config.yaml
n_layer: 20
d_model: 384
n_head: 9
n_kv_head: 9
head_dim: 64
d_mlp: 2304
vocab_size: 8192
activation: "squared_relu"
norm: "layernorm"
norm_place: "pre"
norm_eps: 1e-05
positions: "rope"
rope_base: 10000.0
rope_fraction: 1.0
qk_norm: false
attn_scale: 0.125
bias: "none"
tie_embeddings: false
parallel_block: false
init: "uniform"
init_std_qkv: 0.0203
init_std_o: 0.00262
init_std_up: 0.0203
init_std_down: 0.00131
optimizer: "muon_variant"
lr: 0.00126
lr_mult_o: 3.0
lr_mult_down: 2.0
beta1: 0.95
lr_head: 0.00407
grad_clip: 0.5
warmup_steps: 200
schedule: "wsd"
decay_fraction: 0.831
decay_shape: "pow"
final_lr_fraction: 0.0
batch_tokens: [65536, 131072, 196608]
seq_len: 1024
doc_mask: true
train_tokens: 607800000
steps: 5167
dataset: "wikipedia_en"
Each number is 500 + 50 x the weight over its row's rms, rounded and kept within 0 to 999. Layers, rows and columns count from 0. Numbers have three digits each. The size before them is the row's rms in percent of the matrix's.

# up: layer 3 MLP up, 2304x384, rms 0.0649, rows 702-737, columns 0-191
# down: layer 3 MLP down (transposed), 2304x384, rms 0.122, rows 702-737, columns 0-191
up702 103:441529491473427469491609434399480515522428465514554488483566566514512490478449511491549546558550508546517494496423419562463452520539511466552524474520494613466469442482555440556582565490455583470512533457475541593483404436482529452459522395530478417523557491508525480584506558476487484506472480523558441531460409454436560504482495554503526458463414476509474489437457598469492499454493490525510479500476466468492557612497553381450467510575486512551545550576547531505589530476484482478496433466528555521483569489511491482545486498527404393561566566443459550514536490469424553463
down702 105:454505572442499408509542534440512493454515384475532519480505472530528433470487486555463424434620522553565470506518430540536482431548485491535485504554549497449500454552555510484642503503511566506478528523599567490487481476417605502545497615469468474513576563495483478527494539410505444491404507487467477448451504483535541469527554521524443560474501503503561508418484595482434377412549595484473486553489485576592473460558539431576460547616507476392479513499516532474641534502574531439480498516501477533458572581464472452504524478507454403494520572453522466512590540518552532533
up703 101:502466429556530531484583515477497479534529505565497448473547572536474508448522478539433536511510520495573585537456509560379571472459549477481580466612482458490486478538560438475527526473667583493481448632467470508490505468430422472546518521403535498584458480513507495463465514499520515475452445535499533538491453530462507362468586513475425516500405528526482527520472456530631577517453545500488537441463386500535527481481505469552469419521467543438480522658510515472449481426569472433541589359573498510413449533487531477543484534494549449497520522541528411461522631570549541437
down703 099:493530449540561468538520516521536514510519506524464385472544590560497503505508522533529489494531521520501501562441517505451476460511489594521647411598518435482450494423601436469507568460460566594528521493468516511457444548550495538463480476452494549528555520492472575421514508520465531478370492460440486484491486468612509469525608556411496460493541539512460465538406434506483477532380512650496609473490470561529521416550536464482549633623497482504545443596565534354480538570562538414432494497501478532485492530523536508519493497454522463501449544480538476441484529574495464522
up704 112:591539486588487483591550513425496462449503543476520525445592421515546609510517450564484575494527531375514471458402473532528545541514478457566439445463577614547548521457522492544547464430564516442449552611533476499463471570480431475586516534527499457461472487626468488478550397526504504473529534418467479484548499511582473564472499412441453514497535528475457423616607374522471445526481557559578416531480598529516468434485431560504497475493540458467532466467441538527542486583497449548515431527464522473562553497575465505487490497580536485483429597516583536414526448470395516463
down704 116:596519644585457482578516478500508529535577506498499574484435520498503447532542375567471466547465492487591498344462517546540630500528466493494456497441500510502499561520467506476488625482507521479483561537603444498515453428495454448529429534394518546466470469498491484408527525586542511492502526403478390541494528466504567435440525547427330467366402565542504410472550528499476444418444565550481440560492490475491554457449581508478572497401498571486564489464519529510575558533471527434468454448457593373555490509503501464473522519491490484515408482493478529323569424598437474547
up705 081:592435471501434409547557503557516457473446519502494459514505434607506470455449472526466510543505438497482492517448449633530472471492569514466483515508464624464443492567484496542603508488552516452457518453514521508492436465523464525474520379559455545538537556403546526639512545516546381509491493559441493523540540518571537493559484505508492498498472501447566414536501511484599492493459463504515556408508596467592492481407499525449500555562422522478496458531513515531541439506457499455526604507498573546534590470535461400527407530590460483505560349488503638527434543529471456500
down705 079:515381388509455521455544599561526517416476492463525488339532505513490465527499455459473527509534485474446448614551497563440519461549505416516482430532529568553542496520521469527532430438554561423520487456466498473414471499609502544404570457505456550430492534414497562587471556416496488456493472490491563486416575475532517462477517433438554572470483565483561486560424506553506496418504449521472538447443440444507408546486561483494447557514493499453415570557430486483502560490477570452479588567486592516405541514451500410425484578548493434463552452550465642550479498595465502440
up706 126:574496403376510495495528513486384496487519561503459429495413557504511509382457482526526438571453472501443528500395407557529476598524542494497463481422556466499498497596540347452472537489480454587436560490427452485456429486430511520465412425443525429516399449474475438469369422552408563388497494508598535390497530388557416532503521482565541509477466560515516553469440512484532502492599441468419362447523505547416503486464431542449505526461543482491424566548513544610539568507532520456515594455475565449474464478431482600556463472525558589601544484496533534535504565541493449556
down706 118:560509418517538460517480581371418403601494543527510547570506527559380516549543510491439574490549421531508487508445517522464387564533590433491571465467413470475574481500494514533437530406484429462557453478462589600519531461410631521544415459457526597507470482471533545409439468453456509432476484568531486428472407507474384460484470443481546409573575557493547498449441496512501424443548501598492474573495467482489534519566542517545470490540446486488448458454463501505489518542537485514433467500404529482441495444525528488460435472564539465579494499485453457424477494527492526455
up707 092:614427555418473524541462479568494438485527567522458453463527503502478553516518526497442571507515509459508521548510667485540421518475404488536426463509319485495502547557506525551468552484470424430501398490497483470506450538448423525491555461516412479392570471453554550538459541441485563484475537476476510496580497411492448510482560493520487525612549452647484521485512512542552470497501521517494553525478612434519474447535495425479618505476537510522498441592511567518509502459477444560468568490491475476513548517470480472537538549525492498504379500549526458541542589548471572491
down707 094:528414497453525535489464497534501435568487546535526413483480513423511570482466492418487506612564500471371506506373548561552489519479422470472456431604474426526495510428572597507550573535480446433507487541560505487489540429550503483501493419543454488478490507497505482535510526461454586525472488381592504484451461424481445477518569468506494528568490465528532589548472474574496484510474483488475472549542421475490450495495476517449593523476447471450575491546454510519510476452550383533460555543562460541506569490533438515491555514532469614570362468575471512523507513487469504468
up708 098:530454511476463447440496448471495499583458529420457584461525449542538542556480451494458579576539525469564446570407576591493507560438465526466430541501434479501585497482527479482521523581445478440471477429455420507330479508386621480441407521465500396484530549511497527508491481467462521577483421486484611476486497399484445490504570436532493488552488507529533502483527559523586496450547529520432537422540544480457419537537518336512513571532546472449532507443490521474520416453572477543469460397513454502528494505539518412460561405488498452453474472450570428467383490572519421467
down708 103:531499539512567540483491445543484530532516516504466502549441468555522509560467479433511525567566511355479470515485588497433523458592548493469436590463442523632592513458580508518526440512503514464542492366480388539495401549552563525431560479518537490509619528427501530409521452463473444492477531423457642433506509411533440582526443439505446446578443486500507445544559590477569455471500572565425444443484579503476471462493570426534443526497500460508514569470526523423580396516544490533525420445494451465525550489554406543461477500480479455448495466450558459461442493516477433482
up709 113:539378415544529495530547463537484537489398519500531481461357485491405496688513521443461432467487472559499507532568416498472441532468401499513455483519467512526470426412509497520536387474478498497522569538513485569580573443459507534442517388529503552487468446454454523455522502409557494490495552454469503464563553518481519431552486460453440499539526407583477604452459514518536460476437514546580404504507428441474470550502544511546435463471536392515570531442637523545509469453473501527669575424525578472477497544478521443473458477520539494471534488491396477552459532484510568563
down709 113:572656487425531402529556463459490452519496519596443485526503531492460447523430499520477495450451450481571470492469539485546501483526509456511505539511472558529484519511472480520501513460528564442558550509475524516476450554381474430396554491515490631466546601567525580462497512501511519425419504599430502448457585455520568534511523553434393416484474425563401548491482531592411407453587494536584517444558598483426497517478483427459513531486599419437534511514480438552468498510516448461426511431549591523490505474569505535523498478470521475508390583525532587554544524517506473461
up710 096:482420575439488482510507410534553442502466445546503444511568499460548415489457432519430558515551561450582509436521609417455574457486524424644510451575570520489538538464407540471564457504511444466382419489532516525476490548483482516616478405492532469570487515413517523453494462499548551410612482487494535495504611527461413528435377523570500473481479538433475549580419461513487584516540607467458457489574502517506547471477538539524475469494490525449438456605469572451514440487546495463500472537451561433476504572502438527416471584531505508440527561542541492473546527351470431475
down710 109:492492551391566403472450465499561513506410451531454490469500528473506437514428492522485509565598479411627549472472577495464570454515467491532482483546515403405540511547509506530569470509517450468511557455504531694495492596557454499529457476511472438555423524479530534418614511552539512550496502538522554469547526534562462504437507575522526547407548483435466534557514452509506527491491613528429454456570503478546525559531419519507395459539456550502409471530509540527491456545550432533523445549420529457546464527517488596457513468541555587425511481549511521449576473415508475529
up711 087:551543522463497525552456477526508502501426379511530489526412383554524495487485476469461557401463491548498615527542533380465449433491537452585548587590487519526478503491515525484601474527571474479502437548530456469509432547497443536526419505422531494522505437561559450511502514469481574532638519505503501450536596448471543620602572424526468564489447640533478520482548491521510424486466537598469526461532494482589485329538497476611516507604530502447465539506492508525451425519545510549520504545452480404515547481461420523471519447571449547468478467484506510523509430488541485431
down711 088:555622604446489533533445516541456500580478456531537514506460409526563447528505449418462549561468463563529677494497524539454514404615459453520493562608485432506479492550559532562509427518500438532532534565504462484500449513553504529557561454404521517563524516513541482533498544459487573484555433502488439467493495521551530647530487487491414495442441452500492499521517445513574490528439493572508617546538458489496509370500477491437444475510466419480448487477501501537559333473538514534437515502488474512491615468463383510506474474540489460420484541527511539593450466453502560425
up712 119:503517448541408511472542496443477429571557540557549431559477552503533495526459471528486509544459447454492462486501583584548504488602540580528440606484589450503525488587535481489434612640657500501345451534416510459445516464505453376471477611464515433570538514480520511538496504572454507617473600514560551506363442520489505480486446551506499460579535484539522537533520581552522500508484564493477513448524504509442509464531621524468526513473486509494501528519480565470496511496551473511507480558501565485490502484469407489493485503550406516499456527492568484515438547450433456482
down712 120:492475462379429578495521467620533536493480539452431529516543519520502440495489559405479465465482514584514460409547511411481448491487663403428516463487505446556511463532405526463525469528530515488475435469438478505552474366536594519481537475565508436456462499499494505551452407498501448575450532562522538507495445492533470475454476535518381483537387559525535444385513513473456558565511448517623558474543408468534505492496567455456518574413411527559545486550512517540405526515545524466520478550495497547560506525592571526496606456515459450574527439509376554480487552493475439613
up713 089:510516511522488452525511402462431533521499507531530481444508520397584566490444527507533572495530457488469594527518517537474525539456498502471542435432465559463477477491492443516451550528526441421464527442497465468497456428544507524419494429501409421520496523553504520558551449464448405511503444556448485467509403514564498570455495430540609523517524497433532518566480535518510524677438546467469507407487517444565508462381603508574520467471550548506521513554506426576477521381568516511494450594597539497451484505539520422423487466528526547492475486490458581463542514482536519523
down713 091:513570481511540541438397477507464619520489504542492451451516523467528501537606450585543553477531485486492500537489502493468519544520452526523510472547436547529496450460528382527501520490433499401532492512452504560484510458567513542463482409553550485488507586533468560546557459509412431580435388487518529474528414517594546561402482493569527589465409553491543561477525533512451514612445541475440532433608502451619439468412534506597485507508490591537580538500410367551477516441568443483440473611535602554445461501527500555443498528528502515505488564463452582540475507435591545527
up714 108:562468529540516468421494535514512560490518524429515460559478490556405486501536533488466552533534501530507495533520459519508516550493437498531431468493625441563469535509371507519468385469509510509430543493502491534639472469519494466529540492502531500406495477484444484467464508465468478521584466581515491534575512556471443529476535586382477484542415507455507453558466530573497499471454550412514383433555429491472506487530596529471643509491451459572453580506468517511420490432538485557537513547488484574348537523449458492480430445562609525502531531459482474523536533468563526504
down714 112:495464518500415519467542520539494441594544462473502390540474478455478489488466477477609454526478483540496544477496479485497439537559458525548464476507488432492520448489462437553502506461470536462399487392637441496450530555560445491452553498548504525535421454501535472463513562460499463428480546460502460456561520473504425510448490482571488571416539486483515423466548545516539476466457545594498661480487508477529513525411514518468501554503454555469476544542661565585466494448506434488439469460471519515452482610590543518546533512525483468572483456484542459500596429484453549594
up715 096:527513504467458434497415512416543432418520474524525555555562573546490483417541562493427513447446519350529525633507492470476475491460434531469603489513506551467504458455539443447502474505445482449480508505474544476595516423492433488511522494580475551512515483491561488573563523491448459469511593469564461502498476548517471535534504516512442428434421508490541468441492525436434493466527492494468434439481348563541487483565491597524428493561444548538515555504512527510360506446396600494569450554497534471603512436540527500562525565470513485502509431464449484509445497485529437446
down715 104:461480461507545373528459497463479512510497521570535517467485643540489506455532485569545466485469502425471532572481436525369492480485438533470499544478444587462503520463587453514515457471454503452461456469529502569494607489501519581541440458534543509594507528503474461554554514464425466426519500487539471455575484497531518511586473480494439407444573400550602487540446589468441493463521532544361517519488466574540457453511453510511515470407475440528470529528490433586455492438461571512419509490431493520579568407502588486463552544456495443482473453471513523563565536590478500476
up716 076:423474454448536443440427537426475440496539524563502471556372551518464552533510706382473489490434460492450531438499506476551450497503495476465459520606485522480379524549452554437421518533530519535530478515549514495623562474473547412465428609490487500490474524478525449513532436527546512483467464469468419540504522507406525557555480506469459502448494443458491459444537502478581487438435479504486527438540429505492562514566532513451458543512430584558513470517455604497535565527500480470442499505436513466481488524450517452468569449605518596408511438466481486528477473492406511496
down716 101:504455462432406391454540521426482487449478607477534464370449544519470464476490561588530488450526553471397461466539468473453433393535505508560592493536539490442378431479468422508510484470523461589464519570502383433525481502512473429478420539562496552439485539545470471497531534494467535564459500520473473429593538512470528550512574540447478487553473449440519479522441454578547426517509482450477596503476526476471532551616484583562503628496414485556412450502440542509488489476501450385484494474473561559500452590471505385488505419433417535421576536565449493496390530491565472441
up717 134:535507515444469469467522421444522511576505536545583523554423412467526468818539551513518510515504456465426494488562480502524543505502474462604503512403473454532544605454549577534442463541517493472509560412475428571510567509510603434567392483574495533477530539443442468478426503512549510385475597551386548397563500511544524546522546546445510447493423474456519510456419482536474485485490547539535374488544497444531480516468554432547560476466380507540480475469360551377497606523454423539499474393475536482461470568525510463522487522453469504505431539478491490541463477531527469569
down717 119:483508435497374593535491481437490572558377458531493436571444528503518506434667541453511503486509520500529530544590404581524491489453491491485493554587475502550479461543521540492509493501549411441502478542455562471510574474589543520493424514509497657443602476447432468438544500362424442470497463461491466445555502476516473561484556514504510541564463484449473429458560480401495561472450608473541507516500402473472483493525493564486501448508579542479495459457464552545487523516554497551557528551402483495437530574487428488524511536585501513540465554501468517348510447496480499542
up718 089:540536511499564492475542560517506421525577461534477474471542396562445516480500529466439449421442552482536571408470541520546582468574502528522461498567411472474582518528544437502596391650472520471529524503613547549415461534519496524501440493522505438554484523509489509565492505595611377495512431538505529436459452474477544512550382507484398505468473508530484399439421624436485474473488546533473544445444555445411555500517497508555574461521461488519431478494514524534523456577513564515552488479523461550458422506600463523532486484562496553576517557555523469539432493452531532537
down718 094:546452489440515535406498512469534448483483513545404471456551429603478472397491397442454499420407494465475588533512535452509467488595583441503510482539542493518634420461567432506517390603476516384559456532513448462476507536434421540496435527456510369543467627496529482527465535511604482489562516568608570516525454501518455559533480484455462544491522550547467486487458468476491474458559503546500463392482492426390423592520513527532534542510444528515461547511485530568471436509541548490576445503456503540488537496549466391468455443574515423548553433509425431579522526504465547458
up719 088:484530579439506585548430466550492388559440483463566510573557543442578499417559583534529448413521565464527440561520559564548475413443513413486588409456502493458454486474534452395554520531505491388439503483495447423473522535473598494510491437397550488494538541529452496468510482470544498492521548475544568512509520508424521468589583544574438459456518536462537516454498378507498559514507460462479477519471606500429479451528477478443505543490475535417495399474509488531508431476457505518465492505440411441459499514497558531479470550480501537546518472496539552579508495494468543549
down719 084:548595473425525592506468475537497527568445498567438489516591504583612528327529544566383532453516488507465423496494471576530546448508461452515497438494458497529466434541525484460630429476415517440473484489536539426516553517542515506493504463436475496427545463578443506536555459354475554471518499529548472517457467568528532434497511492518438535452566472482535603421517475523486489491433505540621483535535485633433430523534520492531484458516517577350584567484614446449484387458551422575456461499461455482459535538524547547546431489536526613495505533461487556629475524414474551539
up720 096:516465536526507512515437516432550434523462475483455534565549595502472483461580493593505521377341551446477518592410531481495601491587376483491499497517556455518386512500530501552552530396490567512395477468584475460503445456480438512555438469568531548556422409443469527500448443499618552475492492426533450486470531501524496374551509470445580549496587422551448506548399571540520414600414553586484527524496545483497503436487489571480580495467473509560527560452521544543536464473490559435497554489453558547492533446431506496485523547531517513556392557494426442477452547521461476457
down720 106:533528520560520553476468522468496453578457541525424504407582579580391449537583514560489409549365535542518518488508502476491635488485379522571421508529478517481434515521422466552581438506338463497616518485543484450501558511529438558512437400475531469499386403546482510575491508437558552457501487624525523533500553573488574446489496476439536511473516485490525448543501576543459525539502535562493555560460537484518434500381413491538519481469447478477553546447462378482455536462457622471596616455546456527504480489464503470500470469526505480486437388461436439609506496494498506439
up721 084:516452535518485533524534520532383577441487518502528429502517547441464498411537507499531478529529426499528500547608488514515528535516461556437584542448473507536527537576519548536450351490603567509359475475502486510515516538461491486405458564612501472500389534449381401503508511541539496551482462532451475505490413531478532466526538554454567547555503422508565546520498596501590494501440550514464537505542543550505509414466489540511434518461540533559442517430750456483591498487515471516580524516490469426546500597572469478521515520500489506507476528448553426479465457347528581449
down721 092:408546521446503506475466567524499455457488507437468509485471459571557467574451466589458514505475534477515419531487481573446527541465485607525533474584451455460428529432540500509455476439450508520617523334446557454506430694526468537565574588466507483449474551387500545550511525559451498488439509468483502507498418468491556501436407484488517564522512449480540527489513501413551573526468481564512540587674367508498493364490511526523579451439507499476494465487453491471558479548555457568442472487513512481627489492425486489634529408494478512428541600483490417465419483491530505563
up722 092:497498482462454480526527518455469501530451560449531521609460528527596450472473582578496505402523539402575459508617627457473525504612579415507476521527516613435577545513462499503453599499542502448472478501467475551435470466478521555582469546532481478568382540507451452463572521532646529529540525521503455555588475450552563395428483515513414487443425400564441524532608530496490576428537578448447528475465498508433542479483461532535527432514503338486471547514534496468559515528518514556529448525486587480506474513476577479565481425547493502511517556484464586405511453472470517544
down722 101:468611509405498464499558535425510479576530490500552584482436500450520509487452431578443496364501448457524378546523511474468486425550508449543429499535578554454506490423519545438492502478454439500598454386526447516479526474486434574541574480492518465509418540464478493383534580450523508545452511545507451478516595493543429444439479497483450544440472459577425523578510458387436478414532508497476548513557482517490463507391464497521460505493561474379445556491418535443522507408525523530489456547554533389495557549492576521594508474497403514483501623499474542454459458526509548500
up723 101:540541496438517444459512532504522436449457521505586378488521641447339518555502476556496569383562418615503508489583565421531502589526525437471506519520514528534418494450468580474508437485458577537486446466528486479507505569437441443505555497413405410431445463525582566583555569431490489465587485424339460443478552444540531511545463376530471547509501512488549567486505564511582456452567461533451467497507477533565579453560449418425491575498551564534538517452490557433526528567497532550423480503441524435494527527519467489490483533447463483529534439389590500462474541493539520438
down723 099:494475571466477467411514543413547482482518504456549396466586601517428496570465456533517530418508470654538480514534537491533520488469495464454492554547506491539427533444437581489542452531494548520530459523558508485492520481512415501480535534425446490468474429609568498585531421498524565573554500388476486574456552619575455493540462426482455535529487524480546569560429500536540430414542533509506534428527508504566527467543494514459398571493486582485482507505420550467408563543442505479476452483471533509470572604507430552507472457416480506476562510361525554481518565505485518457
up724 087:447536590516509468536542489433566452415468509446455487467515434517463456481471560421553480445501583499447433549446552499459500497538535508507451599405507464498526429490540487518483596548439525497503564416619501524528500500496459521415519460541561555570545482603530648479516567539466433486552482506392560450415487440601439525505499512498440525543496492556507558359496513535572439530528545465485471486495550401485417493512488334479474434436477496502487439490501529514526478441526433478453522447515501483354512436504535557645495510543586495523636420547535468486517401459450529523
down724 083:504549527543477470483539503487562448447507504543390507491518577534562521503461469491524466488474527442422477463551604435356553468514522547550556539534481482550504487509490494468468537509407550483523517435592454550501493537548446429440489426511568595588612539587518548574498589482460456485428465467448551505490560496583468475510504447517468528528573493499524581549483434457455431558549550579462484469579478469507492525543522370572536486488444533470497435522464467457525421470593417434487473450555510470473516434560469478533580546514526397533513419536476426502513451448503432496
up725 106:469484582483474463554462453448497494465500572534503434541549515429489519576555450469436510565444470523484458454458499498473523485521548514536467493539503487485413539569512530463459553448472536476371560431550404460547539531444529393471436573412396456491616539513518490463575571506463500508506481444514559435448525463574604489485422433472513438499477432539482500456477517537502470540447547512429403444520490510517483522519404447596501541594455519505513567442501510627480558473403608501656454500422567448503521588490553474539471631449555456550537407507606558489441424506523480517
down725 109:475538558542521584476518549358502616563442526537497468483513468541431493499513517471425444543523540390447478528545450548550440533501511523482520520512504489498461540476513507556571563508548475386510485488550499409567652556539540441500466502454517506471535604553529488466540510546564488468525496535497485465488479457552492508471465514461615440504503514575460487524498446501461518559429603505463494461492483514466463504526398496575521441505495503580554524424451509567407470617417458604534389545529589416495540567457543545469525558599546656531551525473580516447432433467569492482
up726 120:562494520471506384532503560510550422510471479470477408456433445531521427497568429505497519501519435475503514509537480484483518580495473523538532447466514512458470493511488468516487550489491501596346553504492470521384526539471448385496444515555425536568481497506401538465412510523518430490581560499290507336445493457564554487403477424523472527528527454538499573531549531530484505496388544517415404479443553470562462512506534527560514464506566505461486544420476531442496459519541499508616438437472595549480543470360492566451539479495486405535469478407476493524522478474449520493
down726 122:520517464478558450506545542572492536533573524478471524428421454443500434551490618522473472378513512457563463516518507497588467501430433479567529481490462452440486522573484551563462528515519425517527534469397490574410565515582510516482479620523466475494481455463479518501477509534558455648521451446547479491431450498552485510501487515459488519542530582474574556452514530534468495444517439516446561542548565529547503487414453542464551529491400465497494467619480544442582491639593500493407598420635524490494562487454558453381542488450494451546630559434497511558544474525409570565
up727 098:576355566473574470478454468467453544551565488449501626487546514544478424508464584462461581542469484461499495522415539486463480575485537570534483579452487543539471494605463499487504508516490488458360534441516407528499482490522508473504522559492556476490436487564525568471514477565601531469506477441470502554540446510521489518521543442543531413505483474547461514471407577532533520628549497454498504448568442420390521494552514532489485488578609481473611549473427499584569527544497511562476573479502429453502481509511446583427472480427420473499468414403541498462522464480472419535
down727 108:514437420548528502463523526496428539591540578518516586484520489543528497527487539569409481534436521463527463561410531519496498573605501513555423501432516464464482566467524448489519402435407574483551458384482500635511511474428461480439447591555516414439492509583508555432509512443526560481529453522553473370565495523472485568522533509473554494484491431539444529589535535517515504684541454514533496539512466514463552488467561565474498481473540471580498485468429486514508420523545515605376517505469525448543450481551390478427475423469438418465533461445511483473513501549491493498
up728 092:529484391551494417470521603493474491546508503588560560553573499474553529475478522390483502525531462456486479546485455462532582521549399410597458470446498433545554457551521423563521550464557477554469397519507498355457488510492465496460512470462542508453458558556544485443506518522562444511499508577506501478515527549446555585430553473501438395423493478562515481498466514434599466479498507499493559406465543488476557521504554531495490561534535570540391514576520515453480488486505428462525444461548614459620539562483425480493434433532521545456599541561539522469481504435509509366
down728 094:497534525523481465516577612572415447533550542522514488541576380535466501493509532417494542487495448530474431497538487438389642557519510489558400456512387448515546504509508529475525561508579459481502480433435503368471514504506433498525596544488506489401463448505570520560564477513473494501496516516553504537531552555416579565466538381463363520497436505438386477441504496506559459511372496593569564427456478493564521528503546457470456598555481518504449531537495432497407469437514437476474501485533508437540542534501468427501448416434506503431542527490484538510429503497466497442
up729 086:480278525482510567572471464453482474495507442377550547487450497517488529487473538475473472457347531477547506715497502444567457493497457520484568521433518531456554441418475440500489522450472474466536495464569456473482487526532512492509556562524504481487474537527573564488407496466516560505461492448499420521522522475580461499508496430486410499452431504526398514557464465560541536410437575551439513429465561514495406469495551521531544535531422492540428632498521536518529523466463406462541482529483522555483427439523412500484498586448498489483500505464471497498564605503489529409
down729 087:511486468507457515455449528535436525531536513496460477535530575533640396541457543471485571564411482458523487516474506518519393564471488485490494472571521554512563492489555422351470490525439466467565599530627462495568455513559513553406531513531523403477454537474598431380487448534533545481456541521567465497553535574489610544607479518503545546516510464399545546495489495484472458452400577455537495526487560502523458493458458438537510461539442494465475439505477469509534399472480531454485520444406472526452501422499497520521495546577401587541466528571516600495445491537509473493
up730 079:467503514545476472468497527387529475473497462434479561479513497335480512429501454457531531475428496482435475577466518402474560458515420525446541566497468520488457458559470458407575432507437547439458516482461525469517459421509484485497486428470523450460543507457520516492410531467553498472466524437499410528531440481631450393469589480511530529473448582475523410436465493468505549506536507416460492449487493439425575550454515475446489454445401452387550521478497524575570523477472464518467473506587520558587513520462523583492601468588462617591537604452459458412510528525543528487
down730 075:495451549557488566462543477403591461409416534394462499464497469459485518554549507567515481497418499503424454562499566476444524508521532616514474560496510574515560462507533476429598439470486539450536544520416510485483544438537462478490502477480483483534538521513492526460424479422538527478457493377401513504501511476542542494471518514532526565490471534478575500488505487508560580551587551418378524413443439492377483566442539417521540460406420379473478439475523485490561565485528502536621470407550550587449490387423465556530487482554441511535510575406477520426547568506577516482
up731 085:478522508429482405460482499450553487498407505547584597504484468479540489531367510497499410462513504497482455515343536465505380482468610508471488482494354457455579499390386486396446555470495491514502423462516480503513440426512490537469558521550491397497444407492571506497482519484508457456517455434491579468535488537492563487474479551510417542485470455495466558524454475463492504491454559470507550501470444496527524507421455493476523564536535516488524532514460544516516481540391518506482471547522497433506488568496474461656470568443474479520441590488441522521491428545492494487
down731 080:407511459519551566456479548487523462469499569421496553525544575516512470457464538499489519515459533497472428457511466430484511452478450553449506460554477485498504608546509507411507526516496429465530455496533524513512521491526539451480548538517594487409471540450449513492488507520528547464464445502484510509507439487456564346490482429519375521549465518514510479490519481532346391485424500492393655589526490417546492488408450531442518434518436558489439486571409418464588469544462540523499531562552548543550471500538498443456444531528539479351458462581504445473448539528388495519
up732 107:511515483590544487586528427470508501443470500463491439446518585414508528530576461452558579517502507446495382560535553511438432575583526547420525386510496479462524505600560565507514501449492543485414432487531506558516483447504497454445537560400578474487509509514442533441456511466528509452517581484443548498517367524532544538524542527478483568524463528479547570449459488459503593494520535515543492437520544421475444468472444491464484582465504544593512471566449535445543467454303503470530475460544523644539522587638457481502528510481540503473634546426461379536537495618522491526
down732 111:472435523512573415479495454426445489408419437548491494502495576435436463508417389470590447510503587468445419507495520573471434547402472477364490513558516526467528518552566438426510537589522495512533474554518530470564513473453451461460492487449511561504456454576458466513499520496530550502533558451462484483468447514543501462524458501474444522472495445499556544461493469475381499443470605480434515370516504413461490428508479504486501523500546469594472500634437459445450498549484512545493512557465414601477538613556473473475507489404592542458566542448439539497519450531451522505
up733 096:649482438544549500443534410565400416446462469389451606467576447455487556477514488487514579482493489557454552526497466406526493508523563467476505488499421478481440516508559501511464407530520537508441461511490614501644529523484422540503528476446407489498501495480473476553356539497497515527525558515559445522649540546483555517496504467490551381622506516439513423480477414538516458514566586566527488484393520481481575535504467560525449457483465544516472440459473487448475485511450544552478494534529532545574480606482465414502453493563469458425509547546582478552485516552531535557
down733 101:530534539547540426461445496637583541422483530433509569453529423546451446431444539511511470462461529520493512504572560486565557585513541531459392492523474511401527484524530522506535465594585569547444392471485460448479620653533527491388438563451427508500448585454493578542442520482525504480589535544608426531509535563483555545511340448556475562494491523382647400495544595534579477480534509461479443541462492491513498505490491523474504500536539388520459482487488495444501496482473519434515448480458519479474518536467560520470482547426499548509488553456553439515472485535525475512
up734 095:576464494571595517434530428530478417600452553524517403493566570525554500538452523542449524483457386527407511507481531452473485453395580596512542456491450452471526415554513573546423545510538455463424508400460509575480531581452491473549499481498512538586506519559419487511462472454495519551559434523536516469500545480584479523528378484495477504515534447499438522544496466476496528490528513519508484474486474532463500498523529319493535496469510475538529525485523538434518677501479583506533486570534514414434519535491555523467500492536479530517490504448483479470409486414549462477
down734 096:501453537540554501490485366508546537563440654565445460537563545591512431566516487541496577485431481578523528532513450384488505376501471475557440513521502464481453461407553537544487556484474521502486566424423525520570499527604583530453499524481527484515558553546465486497543520469483493472558419602524599464442568486543511432646481486444516531510437508530508549525432460465581500530533477539540476471463618552488544493602516383510495538552540512556464474499543513485469549491499466527479524534552595461506461498538460494529517511526493530522490518398476586549504465428427517445
up735 094:477465580464478496502537493510561514564485487551491497532525425523533529516510496506495422602490545451548477462428496417542578447521444530556534464516514569467521562619501538399464576583478462639408545515519483483492431492453428516487510445501456517553418520561528496511473336504459476491540470530528504610389451468473552498564536452496472465497457525569486501493527483552501495455480574425379527467537453438574581493541467628515665514467519505475559436535479491485483476557512399425532547532444470430498494519574517500380539530531582501454534487355505464513391481481485520506
down735 096:583434608343451522534557508465590559525548594558468497421564465545344568455455511491471490532534531488504445409457525442524521491540503584426637523452623522521473618541506516462389588599456520589536532538552464362480455466436442496469516499449456555577480511484509460520533503545416530503505512473464476592477508464514535582504521563504508523496500467456595569460529446527550422430529475454435393535501485455558510555468548587502580502429554540541516456496550449529520463551461470443478470516502444486440591533550427474534476498548488522486552489423435461455417571515472588461
up736 050:547482451441522465553467455486554495508424427449528521457532413416496500603535548477483561385437491457563544535499497587496560497539550499542573503510542472500514535542441485540586444533505490523528471496447583562682399438550478411587523444489422518476446522543537401462551515494481441561438366552461479362524477481404479484573517507454499415458473474551508518540440436531505495455492554418548549557471521450454477554502480535486494493445482499484456515573468504501527565532523452449546479444507531524492523533436537486609470481578554519441467499435497558467507489449533570473
down736 058:543426460616538443448554515426502503580531513480469449484497502473493410472545443478548533420500394567488497528508534514468524429502457507499481478482527566507519511577560496504543536474404557437497456383533491367552525477495463513519460462438548461501516375526457524464557412390494479554488484523466354480465418521513505575491470438467474479463480525450478443588476513487512512614378557547545500491582489513492504563441536507647501569612426539453518495509445484520460447446476560489390578545456515521445475603488512462509453620492540597454586513510576515478499454446446452443
up737 100:532506413463515542526551566615446470454446500514511499585524350435384599500580458483527566502455559480579484546533505513594459529553521573489496432460548511488524590501539525563522501505505417502515539446481472433568477496436485517564477446564498516494469458538575497503582461529567487557478551440558497488417479487601554427448473455549509459478411529466472529520546520496501518474404549508420601454460501514467525507628463441420479447486528533571525507492529530484489504407549455482580488482544496506584530455543466475486494444438541475465455538460514576503473520529448475510
down737 114:581530411424577498588541539556470428440452446594457501489498413445404524448475433555515505450466491488478487540584498505556474520517536591518517415486579472538544595510550558565495436475540528587519534366452505482490408523514519481433507443607451456477490538521595467474570492532473511552478512441565550449444551519539533494457458503524491536504456481394500482527571544495488505457505536556387413514528522443510489482512513378595430484510540588535483497449448482469507535410565491503531482454413516482496539397455503429466563472507476470523463634504496471509459459535475415516